Each number is 50 + 10 x the weight over its row's rms, rounded and kept within 0 to 99. Layers, rows and columns count from 0. The size before them is the row's rms in percent of the matrix's.

# layer 6 MLP down (transposed), 256x64, rms 0.226, rows 103-157, columns 0-63
088:51 54 48 57 65 54 46 61 57 58 75 50 39 42 58 54 53 45 38 60 46 47 45 46 49 39 36 33 75 41 41 46 38 55 46 66 61 52 62 51 62 40 37 51 60 48 56 67 61 74 44 57 31 53 63 35 56 46 51 50 45 49 43 51
106:38 40 62 35 49 53 45 56 37 53 58 36 74 56 27 54 66 57 54 53 52 49 58 23 51 46 58 37 58 38 58 56 39 49 47 50 38 38 38 65 38 60 35 56 54 43 39 41 56 63 38 49 43 47 69 46 47 55 46 44 50 47 53 55
100:38 35 42 50 56 50 46 38 30 47 62 54 35 45 49 52 47 53 39 35 47 46 40 54 38 64 53 49 62 35 55 60 60 70 63 58 43 47 56 52 53 24 63 57 47 44 56 47 51 36 54 51 43 52 54 60 39 68 29 51 59 69 44 43
102:47 55 41 66 52 75 45 54 50 46 47 42 49 62 36 62 47 50 48 38 44 49 20 51 46 39 41 43 63 56 47 51 56 39 58 55 52 51 66 48 46 39 47 46 39 48 35 52 68 54 47 54 61 33 63 38 65 38 50 46 61 56 72 60
088:57 55 32 52 47 65 43 56 61 73 58 31 44 60 38 59 56 60 46 44 47 53 41 31 66 25 53 61 41 47 49 43 64 44 59 54 53 42 58 50 46 39 58 60 46 42 66 59 68 46 50 50 49 43 39 57 40 56 37 46 42 45 64 43
093:41 40 49 53 80 44 53 69 56 47 80 37 49 65 48 56 48 52 47 48 58 49 38 45 60 58 56 46 44 36 56 41 66 55 30 43 33 43 69 54 45 44 54 39 42 53 49 54 45 40 34 44 41 56 50 56 54 65 48 58 55 54 56 54
111:36 37 48 53 61 54 60 76 47 50 58 36 61 39 46 46 60 54 58 52 53 32 37 40 62 50 38 49 58 46 24 54 45 59 45 34 47 38 51 66 59 49 48 42 52 57 40 49 31 33 68 50 55 62 50 46 43 66 56 54 50 50 60 57
094:34 47 44 65 50 42 47 50 60 42 53 46 57 57 42 53 69 70 46 59 44 47 58 46 59 60 60 58 56 46 63 61 60 54 49 50 48 51 53 52 41 50 35 71 64 45 67 59 58 54 25 56 40 57 64 33 54 51 70 61 42 54 37 58
092:61 63 41 42 53 49 49 44 57 41 49 45 56 43 47 50 52 45 38 37 49 52 55 25 63 67 56 59 59 42 38 51 68 48 55 60 41 52 56 46 41 40 48 71 28 36 33 53 49 57 52 47 58 33 55 46 57 72 41 60 45 49 31 58
095:42 43 32 61 40 63 28 37 43 54 47 37 45 42 41 43 52 57 62 30 53 59 61 56 51 56 44 31 60 58 45 67 58 52 55 48 51 43 64 42 62 36 41 58 38 55 54 49 35 44 46 63 44 38 71 49 44 48 45 56 42 61 34 50
094:80 38 28 42 41 49 34 41 46 58 34 40 45 45 60 29 55 72 45 58 63 51 55 37 54 45 51 35 49 56 56 46 42 45 51 34 36 43 47 48 56 51 56 47 46 48 46 41 43 40 44 63 44 43 66 39 46 61 52 57 38 44 45 49
089:59 63 46 56 51 59 45 45 23 82 40 54 54 36 53 57 61 38 49 45 61 72 43 56 41 39 43 67 59 51 52 58 53 54 34 52 40 46 40 59 47 54 49 65 48 47 67 43 63 50 33 43 56 38 53 48 56 56 54 50 64 49 55 56
098:47 60 54 37 35 46 46 35 32 46 43 48 56 63 48 62 65 47 55 57 39 59 41 33 54 47 42 32 70 46 53 52 59 58 53 35 48 47 50 38 61 43 78 67 38 55 53 56 57 51 50 39 57 47 53 55 49 69 46 46 41 43 55 31
109:42 48 45 52 32 46 57 50 40 64 54 40 32 39 47 51 38 61 46 50 39 63 43 43 45 59 57 65 57 20 33 36 38 37 42 48 63 56 56 40 50 56 50 61 66 47 34 55 41 54 52 64 36 49 57 38 53 52 43 61 44 48 51 64
087:57 60 51 49 44 31 62 54 51 41 53 57 48 48 59 61 47 57 45 30 48 26 50 48 46 63 61 49 56 38 56 45 46 61 54 51 59 70 62 47 58 58 68 40 73 47 65 46 44 53 59 52 56 65 48 70 33 40 72 49 48 44 48 53
094:60 50 51 30 62 53 58 51 47 46 39 40 36 63 57 48 47 40 51 59 43 55 48 44 52 53 39 48 54 60 33 40 45 58 42 43 38 61 61 47 34 60 30 47 70 59 62 40 66 36 62 46 43 47 38 50 71 56 32 52 56 67 42 46
090:51 62 37 52 69 53 56 45 58 40 36 37 52 51 54 55 57 56 68 57 52 55 52 55 35 33 51 46 34 46 45 69 57 29 38 49 40 55 49 41 43 45 42 59 57 53 65 50 36 58 66 46 38 37 45 46 40 54 46 28 66 48 38 45
099:64 56 48 45 63 60 49 15 54 57 52 62 39 53 48 53 51 47 38 48 51 56 64 68 43 51 57 50 61 35 48 51 36 43 64 41 26 50 61 48 49 31 55 46 45 48 52 39 27 55 47 62 48 46 49 41 43 49 63 57 45 45 41 42
098:57 69 59 58 39 60 49 38 43 57 38 41 48 52 49 33 60 52 55 57 45 74 60 43 46 54 49 42 75 45 56 60 45 43 43 52 31 75 37 51 41 52 51 50 38 46 52 48 39 55 50 58 46 33 46 50 41 34 43 68 36 49 58 48
108:57 40 39 50 50 59 47 52 51 51 56 70 56 69 40 40 58 48 40 69 39 48 46 42 47 62 46 61 70 53 42 67 56 57 49 60 46 43 53 53 22 66 55 57 39 39 62 53 50 59 30 52 43 62 55 55 43 64 44 61 57 46 46 36
102:58 32 54 38 59 56 58 55 39 39 50 54 62 44 35 66 45 51 43 16 49 50 49 50 60 65 48 40 50 56 45 49 51 62 43 61 46 54 39 56 60 47 36 40 42 49 55 60 31 41 69 34 41 60 46 55 60 55 36 39 57 41 46 44
087:57 55 50 49 47 45 47 70 51 55 51 43 29 30 62 65 64 40 50 51 66 52 38 58 56 47 50 42 53 48 46 70 43 41 35 44 40 63 47 38 49 47 59 60 46 58 51 34 65 47 46 71 59 51 56 34 67 38 48 68 57 49 54 52
111:52 47 60 54 57 47 42 45 58 37 70 60 35 73 68 37 49 49 32 47 44 36 43 47 58 71 47 48 44 44 37 49 51 58 30 45 39 42 62 59 61 47 69 34 52 49 50 51 41 56 30 51 53 43 46 44 49 50 37 36 50 43 55 47
108:59 46 40 60 36 38 52 42 45 57 58 41 45 58 54 33 64 46 48 45 34 68 47 44 61 45 50 32 53 46 29 53 44 59 59 53 66 61 48 38 52 56 57 63 45 32 26 70 41 41 44 52 39 43 45 67 44 43 51 55 52 50 60 59
098:51 51 43 37 48 51 72 42 49 61 56 52 50 42 56 43 66 35 45 41 43 43 58 52 62 46 49 23 53 27 40 44 45 45 38 64 60 52 66 48 51 55 57 47 38 44 72 56 38 48 50 49 59 53 66 60 62 53 66 51 55 64 39 61
101:45 48 37 68 40 63 60 61 33 57 64 63 45 42 39 51 62 37 46 56 46 47 59 53 41 34 44 41 46 64 47 59 55 55 61 57 60 72 52 64 46 61 52 61 57 55 40 64 42 61 61 47 41 54 52 35 47 39 53 45 54 57 24 59
090:46 49 48 47 59 39 61 70 47 61 51 51 44 39 56 44 64 57 55 55 53 43 55 48 60 57 50 37 61 53 25 52 51 51 57 65 40 50 51 38 52 63 36 45 68 28 49 78 49 49 45 62 45 45 49 73 44 44 49 67 56 58 58 58
105:60 70 29 38 61 72 62 55 59 46 60 37 61 70 57 45 51 59 47 49 46 50 44 64 56 48 55 63 44 38 46 48 51 60 49 53 42 58 46 50 65 54 38 44 58 39 33 49 53 74 48 58 51 42 61 49 48 40 56 71 38 48 42 52
106:51 68 65 52 40 41 50 45 54 51 38 60 69 53 59 47 69 67 54 36 41 44 48 45 35 38 58 42 57 36 36 51 26 58 54 34 42 37 54 52 54 51 35 58 59 55 52 38 59 42 47 33 41 47 47 40 48 52 53 59 36 39 62 45
094:42 51 48 42 39 62 67 37 43 58 64 45 54 51 62 48 52 50 55 29 42 52 43 60 40 57 43 43 55 39 51 35 55 47 60 38 58 57 55 56 48 79 59 43 34 50 51 40 40 59 40 56 49 46 56 58 26 42 35 64 63 65 60 41
114:59 51 47 45 34 73 48 37 41 53 34 58 55 65 56 62 48 30 46 43 68 67 62 58 46 64 59 49 39 58 53 67 43 50 40 45 63 52 42 49 53 46 58 51 45 46 45 46 51 55 55 74 50 54 44 48 51 65 48 50 44 23 57 39
118:49 48 41 43 50 44 66 52 40 47 47 57 54 46 52 50 38 33 34 49 39 63 46 35 44 61 52 54 38 37 72 52 45 46 47 50 59 53 48 52 40 59 66 40 59 28 53 44 53 52 31 77 49 41 41 59 65 43 50 64 34 59 58 54
093:55 54 61 63 55 77 68 49 38 49 55 42 53 50 40 37 64 56 48 51 56 49 42 70 69 60 44 47 58 47 59 50 55 47 33 38 44 61 50 52 57 47 52 59 36 61 41 50 42 53 40 47 48 50 51 59 59 53 67 37 39 62 67 28
101:59 51 50 61 50 52 54 47 42 52 49 48 51 66 62 57 37 64 46 55 42 47 56 43 50 57 38 44 54 50 21 48 48 43 52 52 45 50 55 40 46 31 56 76 70 44 59 63 62 47 45 40 63 34 76 44 31 48 62 55 43 55 47 52
101:57 33 41 43 77 44 58 51 59 49 56 46 36 54 60 62 48 62 48 48 45 45 46 50 71 47 56 54 58 53 41 39 45 26 66 46 47 52 64 53 78 39 40 48 52 53 45 39 50 27 42 57 58 46 62 50 50 45 45 62 56 55 40 49
103:35 51 34 45 62 52 41 43 69 43 61 53 62 52 54 61 44 52 51 76 56 54 61 57 51 47 39 47 31 45 47 62 58 47 44 55 68 37 52 60 38 50 45 55 40 35 58 72 40 32 40 46 59 55 48 53 41 48 62 51 27 49 50 56
102:51 43 36 56 62 55 38 56 51 42 52 46 41 45 50 52 56 52 37 50 66 70 34 45 63 42 56 54 46 64 35 60 59 33 42 40 37 53 38 36 44 46 48 56 35 52 46 54 58 41 38 63 44 39 47 60 69 48 40 52 19 49 45 46
099:43 40 60 75 68 71 60 61 68 37 60 40 55 42 57 66 41 41 56 54 57 45 53 55 52 37 61 53 57 36 49 63 59 55 52 53 46 37 51 45 49 53 44 71 47 51 53 62 55 66 39 47 52 56 49 30 53 51 40 60 59 36 56 60
078:55 49 61 64 54 48 58 54 53 32 67 73 47 53 32 46 78 51 49 40 34 60 57 57 63 33 57 69 42 58 48 44 65 53 54 53 52 59 50 49 31 49 48 46 54 33 46 43 44 45 52 60 37 40 43 53 56 64 47 53 51 46 44 37
098:69 58 47 40 51 59 42 31 60 46 61 62 49 57 61 59 46 50 46 51 56 67 67 47 52 56 58 43 49 41 45 57 26 51 69 49 61 62 40 53 43 42 42 42 50 60 58 77 50 54 40 44 43 63 53 43 27 56 58 44 50 43 52 65
100:51 44 24 41 53 47 46 59 50 48 51 44 47 60 60 58 57 70 42 55 64 51 38 51 49 61 66 53 61 54 61 41 42 23 62 42 35 43 59 66 63 35 38 53 35 50 50 45 50 55 52 45 33 45 39 51 53 62 43 62 32 46 52 46
105:40 63 62 44 43 52 39 70 37 40 53 48 51 63 54 67 42 31 42 68 49 45 63 55 55 46 52 47 55 52 62 53 37 47 32 43 60 52 34 49 50 39 55 42 22 47 65 35 47 48 47 52 45 38 42 32 56 57 56 56 65 48 49 52
096:66 31 51 69 57 44 64 53 56 63 41 49 52 61 59 73 44 54 36 42 51 63 66 48 58 50 50 51 61 54 56 27 56 29 55 49 46 61 40 46 46 46 42 60 42 48 34 37 50 50 54 62 45 32 38 55 41 57 47 64 55 56 51 40
099:46 51 47 60 56 68 46 36 56 38 49 43 35 44 55 26 53 65 49 44 35 47 52 44 54 49 65 45 41 42 27 37 53 53 48 43 63 48 62 36 55 45 53 52 50 56 73 59 47 61 32 37 41 57 47 47 43 65 57 35 40 38 54 47
089:40 39 58 42 58 52 60 51 22 67 31 60 54 49 60 64 49 48 48 73 57 53 39 42 51 52 44 59 48 48 52 55 27 29 48 50 48 62 59 55 55 61 65 47 60 47 55 45 73 58 59 49 57 43 38 47 53 57 57 50 62 53 50 39
105:44 46 61 58 51 69 36 51 66 56 56 64 47 56 41 62 52 31 62 40 45 49 57 62 63 59 29 45 44 48 45 40 45 21 38 52 42 41 60 58 55 52 48 51 58 61 48 56 34 44 57 48 44 41 47 40 69 57 49 64 49 49 34 43
112:34 42 56 41 56 43 58 53 63 52 56 52 37 65 57 32 56 55 48 55 45 51 51 43 47 58 47 61 33 45 47 35 64 41 51 38 36 53 53 54 57 64 31 45 43 53 24 53 66 64 43 61 58 31 60 64 40 58 42 48 50 46 66 59
103:46 43 36 60 46 66 49 48 64 60 58 37 45 57 63 54 66 51 41 50 52 49 61 26 64 51 51 18 35 40 51 57 38 46 49 45 60 59 54 46 51 49 35 34 49 39 62 53 49 57 49 42 58 47 62 67 44 53 49 47 56 62 35 39
086:68 44 56 47 42 55 38 29 35 69 37 52 24 59 44 42 47 53 51 52 49 55 37 32 46 49 55 44 47 31 43 49 57 55 52 57 74 66 51 52 52 52 51 34 51 57 48 54 48 57 59 73 53 49 48 68 52 37 48 62 52 42 45 55
102:59 55 44 38 42 41 51 35 42 48 52 51 56 64 55 43 49 45 52 46 63 51 56 27 70 52 54 48 47 55 42 24 36 43 57 54 65 63 62 43 44 59 33 61 74 52 50 62 47 46 54 36 42 45 51 52 47 48 58 37 53 75 51 43
112:62 47 63 41 55 45 50 63 50 40 65 61 62 51 33 55 58 49 44 36 44 42 62 62 44 49 47 35 65 40 59 39 43 58 48 60 43 39 34 52 66 39 33 49 59 62 62 50 51 40 54 61 42 47 60 49 54 31 63 51 53 64 52 26
093:48 55 60 44 64 45 68 54 30 34 58 57 70 37 54 69 47 36 39 37 49 45 44 63 58 66 41 55 46 42 58 52 58 48 37 40 56 38 42 48 51 47 35 58 41 55 43 49 54 38 50 52 53 49 62 60 39 59 40 36 50 67 62 68
112:42 36 52 44 48 49 52 55 58 59 42 31 39 54 53 73 40 55 33 66 57 41 41 45 61 46 62 56 52 52 41 42 59 61 44 67 50 37 39 35 57 61 45 58 73 34 55 45 56 54 46 39 44 66 42 45 41 65 37 57 45 61 54 58
114:41 42 77 64 43 42 58 57 53 50 44 37 64 56 43 34 61 65 63 53 50 42 52 66 68 38 61 54 46 50 56 59 53 34 42 51 51 60 39 50 46 45 36 44 47 45 36 51 56 57 46 40 29 52 42 41 46 63 69 39 44 62 56 49
098:53 46 46 36 33 28 33 50 47 38 40 41 49 57 47 53 51 54 37 66 39 50 41 53 35 46 48 36 53 61 40 49 41 60 54 59 61 46 52 50 57 30 63 56 50 59 55 40 73 46 47 50 47 58 61 38 34 39 50 74 56 56 36 55
# layer 6 MLP up, 256x64, rms 0.235, rows 104-157, columns 0-63
120:39 63 61 32 33 58 35 69 62 43 44 54 61 69 45 51 45 48 56 52 52 49 56 48 54 63 53 55 40 31 63 54 47 40 40 48 56 40 44 27 49 49 51 51 44 57 45 48 58 50 74 49 72 38 50 67 46 42 57 39 48 53 63 49
111:43 44 59 58 55 44 53 59 36 46 69 55 49 47 51 45 43 63 43 47 50 40 48 57 52 37 45 49 45 49 72 69 70 70 64 71 56 50 57 49 49 58 54 43 34 50 53 49 55 53 42 48 45 69 55 66 55 32 56 59 50 53 69 31
099:60 54 60 53 38 45 49 48 47 29 38 34 46 46 44 50 30 23 41 56 34 27 47 48 48 35 51 71 47 50 46 46 45 49 49 37 63 50 39 39 49 69 41 50 56 47 35 61 52 40 54 50 55 66 50 44 50 53 62 35 49 58 46 54
095:46 59 48 40 50 47 44 36 52 44 54 56 65 48 48 20 54 45 63 40 50 52 39 50 45 39 41 48 46 48 71 56 43 57 45 62 63 29 32 57 60 59 56 42 61 54 38 45 60 42 49 28 50 41 58 41 45 53 75 49 54 59 46 40
099:44 45 54 41 58 42 42 51 55 63 67 56 60 47 61 43 25 35 58 61 57 41 35 41 56 39 69 51 43 51 59 52 60 56 49 66 72 54 57 38 61 60 36 41 55 43 48 48 49 44 41 64 45 64 67 45 56 46 50 62 65 45 61 52
107:52 61 71 37 38 49 50 63 57 62 39 44 48 59 40 48 39 43 43 45 58 42 46 60 25 41 44 53 38 52 55 67 57 49 45 30 40 29 44 55 53 57 52 54 37 48 37 51 62 45 60 36 55 43 42 44 60 60 67 55 60 39 64 57
092:35 49 38 43 51 55 46 58 49 60 44 45 37 69 59 43 55 47 62 43 53 56 72 44 49 54 59 48 30 66 62 56 53 42 70 45 48 63 44 52 31 55 46 61 54 42 54 44 52 52 49 30 47 64 69 39 29 36 50 47 52 51 35 53
094:59 40 54 59 34 47 42 41 66 43 52 57 44 72 64 51 51 33 44 69 58 42 48 45 51 49 60 58 45 47 43 49 64 59 44 57 58 51 54 50 38 37 60 59 44 68 41 51 67 59 69 34 40 41 56 65 42 50 47 58 39 31 40 44
092:42 46 51 55 43 40 41 70 49 51 61 53 41 49 49 55 46 67 51 44 34 36 45 58 48 53 53 68 38 35 34 61 64 40 28 36 56 61 54 58 49 54 53 41 55 41 35 39 65 36 65 51 46 35 39 55 47 47 58 43 60 62 66 47
098:45 62 51 49 57 53 65 46 43 49 54 43 41 39 57 50 47 40 46 55 47 37 55 57 48 61 41 51 45 55 54 47 67 53 36 66 65 45 32 43 49 66 57 39 44 73 52 61 51 52 49 52 74 51 54 54 49 38 60 24 68 64 45 33
103:34 47 41 42 43 49 32 47 42 63 50 38 54 36 50 49 61 37 56 67 43 49 51 50 67 40 70 52 54 48 42 63 39 45 48 72 45 59 43 56 41 60 58 45 46 54 55 26 73 59 40 52 52 36 62 51 60 44 44 52 59 36 43 49
101:54 55 63 64 39 51 49 36 50 48 62 30 47 31 35 53 59 47 43 67 45 37 60 62 49 43 74 59 45 60 42 54 68 42 53 47 50 53 59 30 38 56 46 45 46 61 56 42 53 47 52 67 48 40 42 43 30 42 45 61 45 40 51 41
108:51 56 45 37 52 52 53 44 41 37 40 60 46 31 42 46 57 57 61 58 70 40 42 73 54 31 48 54 43 47 60 50 53 67 49 67 58 38 53 40 39 50 43 30 60 79 53 49 49 61 55 45 52 44 43 44 52 37 66 42 52 58 54 48
088:48 53 46 50 41 53 23 41 43 52 40 49 61 43 55 36 43 51 51 66 58 51 48 67 51 54 42 51 46 41 60 74 52 32 51 56 40 51 41 33 45 43 42 47 50 62 52 34 48 39 31 44 52 48 33 45 58 56 75 49 62 53 36 63
097:49 60 44 40 56 37 40 56 62 37 44 37 49 46 41 34 34 58 58 57 57 31 39 46 54 50 47 50 52 46 52 53 46 65 52 66 38 48 33 62 57 52 44 34 41 59 48 41 58 62 47 50 40 44 38 61 59 45 65 59 49 46 23 28
088:39 61 70 50 46 65 48 40 55 32 38 38 35 51 65 51 46 43 49 57 53 39 56 55 40 53 52 59 46 53 54 46 59 41 55 33 67 29 62 48 37 62 49 48 50 50 39 42 47 61 41 39 40 39 27 39 56 34 43 35 55 59 52 43
123:40 60 43 50 48 53 33 46 62 47 45 51 42 36 53 49 30 35 54 60 50 44 41 62 56 47 63 51 54 49 60 64 49 54 56 47 53 35 35 38 49 47 26 38 45 53 50 40 60 62 45 37 51 81 50 59 43 46 62 47 66 42 45 35
093:51 55 57 23 52 47 45 63 61 46 56 35 34 58 57 49 55 60 52 61 38 43 30 55 36 46 48 63 56 66 47 57 33 48 29 49 65 45 45 40 44 60 74 44 51 39 51 50 52 56 53 58 62 41 45 50 47 52 46 64 55 36 61 41
107:46 45 50 57 51 42 45 51 70 58 37 53 70 68 56 38 52 45 58 58 42 44 64 47 40 50 54 55 37 44 70 56 57 61 64 33 43 35 51 56 24 52 50 38 47 67 58 61 50 45 50 54 47 57 46 41 53 32 52 30 55 56 37 47
094:49 42 67 49 34 47 47 40 65 53 48 59 45 42 49 38 31 39 64 48 57 53 47 46 52 46 68 58 55 66 35 68 55 64 64 43 54 52 49 50 53 49 48 31 50 31 62 62 57 39 60 49 39 57 43 70 50 53 50 62 52 32 64 56
087:54 47 44 43 54 43 43 31 54 60 31 50 63 60 51 26 48 49 57 36 48 47 64 49 32 39 41 38 49 38 44 41 48 49 80 66 70 53 52 55 46 52 46 56 43 57 49 56 44 36 54 32 44 44 61 46 40 44 60 43 46 46 64 45
110:39 63 63 55 49 42 39 66 56 33 35 51 46 54 51 45 46 42 57 67 62 33 43 53 52 49 76 51 37 59 57 45 61 45 29 55 53 58 57 50 52 60 61 32 38 52 44 47 42 63 50 46 62 56 44 45 53 38 47 56 41 45 74 60
116:44 55 62 35 44 43 52 60 52 63 46 37 37 52 74 52 43 32 51 54 40 43 22 35 44 47 62 55 48 58 53 57 60 40 51 48 67 55 46 35 35 53 57 46 54 52 57 48 52 61 53 60 74 44 47 56 57 43 44 45 47 36 53 31
104:39 54 63 56 47 46 40 52 53 62 51 53 42 45 75 59 35 44 58 56 45 47 41 62 46 26 74 40 55 48 60 50 54 64 47 59 63 31 40 47 46 50 50 50 27 56 52 53 53 72 63 33 54 49 48 53 45 46 61 44 43 50 63 45
094:44 43 51 45 51 69 58 45 43 56 71 44 51 46 45 63 52 56 47 56 50 55 53 56 44 60 54 78 44 55 40 54 65 55 54 44 51 56 48 67 42 39 54 44 19 38 33 41 57 64 48 51 68 51 54 50 39 49 60 51 57 34 62 35
095:52 58 49 46 52 31 57 66 48 53 58 43 34 58 58 48 46 41 57 61 48 39 39 39 55 49 56 49 55 47 53 65 67 40 47 55 39 52 31 60 37 59 64 47 56 36 42 55 36 58 50 46 59 28 37 57 54 44 50 47 46 25 66 30
099:27 58 54 37 25 52 33 40 65 45 43 39 49 45 71 44 44 55 45 52 53 39 45 43 52 48 49 48 39 49 59 49 57 54 65 42 39 41 55 45 43 41 51 38 48 40 37 59 65 62 40 59 61 35 49 64 57 49 46 64 36 48 64 36
101:34 47 47 50 46 45 57 61 62 46 50 30 63 53 54 42 54 60 57 49 32 51 35 70 54 44 42 52 20 41 42 60 47 51 41 57 57 54 55 50 63 62 44 38 60 39 46 58 62 51 51 43 62 59 42 56 58 37 59 29 62 34 53 51
097:33 57 61 31 47 33 41 49 51 41 51 41 64 38 55 56 40 42 37 54 59 40 50 54 43 46 55 44 36 43 66 50 40 65 45 38 43 38 43 39 35 55 50 44 32 53 38 54 40 41 31 60 63 42 58 43 59 49 40 40 72 45 54 49
108:35 39 40 47 44 52 41 45 66 42 42 34 49 47 37 47 50 51 50 39 45 35 37 70 43 46 64 49 43 57 59 40 56 55 53 61 55 63 48 44 58 57 56 24 57 67 26 34 62 63 63 46 46 65 55 52 46 46 46 42 58 60 43 51
125:61 51 46 32 59 42 49 69 62 59 59 39 55 54 47 37 38 64 63 56 55 61 39 47 37 52 54 64 41 54 71 44 63 59 56 49 58 45 33 46 35 49 36 55 48 44 45 31 51 56 63 54 68 44 37 55 57 35 55 52 41 36 50 51
095:48 49 53 55 33 29 40 56 58 46 26 47 35 31 58 48 50 52 48 57 57 60 46 39 30 44 45 58 49 60 41 41 56 52 60 38 52 55 49 36 42 49 37 53 43 37 39 43 61 52 68 59 46 61 67 44 46 54 55 38 42 34 45 31
096:59 50 51 38 35 58 53 67 47 43 51 59 55 51 50 35 65 40 35 49 51 44 37 49 39 38 48 46 55 49 49 61 40 48 50 60 64 57 48 57 35 74 43 46 59 50 38 33 55 52 75 49 61 58 58 59 41 59 48 56 54 29 68 62
096:52 53 48 57 39 37 46 47 58 40 41 57 59 32 63 40 57 61 43 53 45 36 50 64 44 52 58 52 35 52 59 59 64 53 43 49 58 68 59 48 56 41 55 41 39 49 51 53 72 39 29 55 59 67 61 52 41 51 52 52 77 38 45 35
109:57 47 62 31 38 32 37 35 37 47 59 35 64 46 55 49 47 61 48 68 45 46 45 54 66 36 59 52 52 53 55 52 48 48 58 63 40 55 33 49 61 59 52 33 46 45 42 49 60 62 53 53 51 55 52 75 64 54 52 28 42 40 62 50
101:32 43 47 45 45 40 52 64 48 40 58 50 42 55 40 46 29 56 35 51 53 52 37 58 54 31 56 67 39 43 46 54 50 47 58 72 54 42 31 56 38 56 40 59 42 52 54 55 55 63 51 51 49 63 63 64 32 52 50 37 64 50 34 34
096:59 06 44 29 37 40 46 45 65 55 49 40 49 35 68 34 55 53 58 48 54 45 54 51 37 57 45 51 52 39 40 45 54 51 49 65 56 61 49 25 47 54 64 46 48 47 43 46 49 53 59 48 56 46 53 53 47 44 58 57 50 42 52 44
079:51 54 54 45 62 47 44 58 40 66 25 34 49 48 55 56 36 40 40 69 47 38 51 43 56 49 56 38 48 60 54 64 47 62 47 41 58 52 46 42 64 54 34 62 52 66 62 46 55 63 41 38 55 49 49 44 47 32 32 60 39 31 58 58
100:46 64 47 57 42 50 38 56 48 47 56 42 46 38 53 50 49 60 44 43 45 50 51 57 49 23 54 64 50 53 34 53 64 54 37 53 39 45 52 60 26 63 63 42 44 36 48 39 68 51 42 60 79 39 45 58 48 59 60 38 54 57 56 33
100:55 51 57 46 64 39 53 61 40 29 58 36 62 53 50 37 28 42 42 42 63 52 30 42 46 46 71 52 53 58 40 55 43 43 60 48 60 63 61 31 51 47 60 43 41 72 59 45 61 40 53 38 47 53 60 53 38 50 58 36 51 48 58 53
111:45 49 46 38 37 42 55 51 66 49 54 49 62 74 57 39 46 29 46 52 46 31 55 41 46 41 61 53 30 42 52 44 47 50 68 71 53 45 57 61 50 58 40 49 49 43 53 55 45 35 61 35 48 58 31 57 42 47 46 53 50 49 72 62
093:64 52 48 50 55 60 44 67 61 52 42 24 40 50 62 56 55 47 50 43 63 26 47 45 63 43 57 52 48 52 46 43 66 44 54 47 56 54 53 52 41 50 48 45 40 34 36 53 55 76 63 43 60 30 31 48 55 41 49 37 64 48 53 54
098:60 58 42 40 42 44 56 37 53 63 60 61 74 51 48 50 45 53 49 54 52 59 39 71 54 57 54 60 51 43 59 53 51 42 49 57 49 45 24 55 68 77 71 54 50 52 37 53 47 61 58 59 57 44 60 62 55 54 56 56 64 40 61 59
090:53 41 63 53 48 51 49 42 41 69 70 59 42 40 56 49 56 47 59 55 57 66 61 38 43 49 68 60 44 80 55 69 58 39 48 40 35 32 44 58 50 60 47 44 37 40 48 37 66 45 51 61 53 46 34 60 56 52 52 49 55 53 56 48
103:45 46 48 51 56 33 54 54 56 49 55 52 65 48 50 49 57 38 60 52 60 36 57 40 29 54 67 41 34 66 60 43 62 42 51 62 60 64 30 48 46 69 64 42 57 51 41 55 84 46 50 50 54 52 52 58 66 47 46 43 55 52 51 46
099:61 47 55 48 39 58 55 57 49 49 60 60 47 57 65 44 53 34 60 69 54 50 44 56 53 61 69 62 52 35 44 43 39 49 48 41 58 50 49 51 50 43 30 37 37 76 26 42 70 54 68 55 54 53 53 63 51 50 46 46 55 42 65 57
118:45 59 55 48 46 56 34 55 56 57 42 41 45 51 70 58 27 40 56 53 66 46 51 55 51 41 73 46 36 43 60 53 35 52 52 52 45 38 33 46 38 56 52 39 40 68 55 34 52 60 38 53 52 43 31 52 67 46 62 34 49 51 60 60
090:39 54 40 37 62 31 49 42 51 44 59 56 61 58 56 57 47 54 57 59 65 54 44 58 45 48 51 50 57 49 61 61 81 44 68 46 46 62 22 54 51 59 56 40 41 50 46 37 41 61 58 34 43 53 46 45 64 47 68 54 51 43 55 59
105:35 46 56 56 54 61 45 57 40 63 63 27 41 33 72 50 51 47 63 57 50 49 44 61 40 45 44 65 47 46 53 66 47 52 61 48 44 50 29 52 37 61 68 39 48 69 52 35 59 43 50 45 61 54 42 53 63 51 65 47 61 53 40 40
111:52 41 47 25 49 39 51 57 57 60 47 51 67 57 52 48 56 56 40 37 37 45 39 43 53 49 57 66 36 70 57 55 59 34 59 47 41 32 34 51 31 66 61 49 47 49 34 38 61 55 54 43 55 60 45 64 57 49 49 52 44 47 34 40
096:55 67 43 41 52 27 54 44 67 60 71 50 38 57 73 39 60 52 61 53 54 46 51 55 49 44 58 47 57 49 41 59 35 45 57 34 40 54 45 52 62 49 42 59 38 68 49 34 56 34 53 47 55 34 57 48 54 38 65 64 44 49 58 55
108:49 56 44 47 45 39 55 28 49 42 45 51 66 56 36 25 52 62 57 47 60 36 50 39 27 47 56 63 43 54 76 55 51 46 62 46 48 49 55 51 34 63 53 46 51 72 52 46 50 58 59 58 52 70 52 41 58 50 62 51 43 51 42 36
113:45 56 35 26 56 37 33 31 39 56 47 52 45 48 46 49 34 48 72 58 44 62 49 51 29 61 46 59 23 52 50 49 47 53 56 66 44 38 50 51 50 50 55 50 49 52 39 37 60 49 43 49 67 56 62 52 46 41 58 65 52 35 49 46
100:37 52 52 58 41 54 58 60 51 52 44 31 43 43 50 50 60 26 60 58 39 50 72 51 44 41 52 69 43 58 48 69 59 43 46 36 56 58 53 64 34 49 65 39 57 35 52 37 55 65 60 66 61 48 58 55 37 49 48 45 51 60 63 48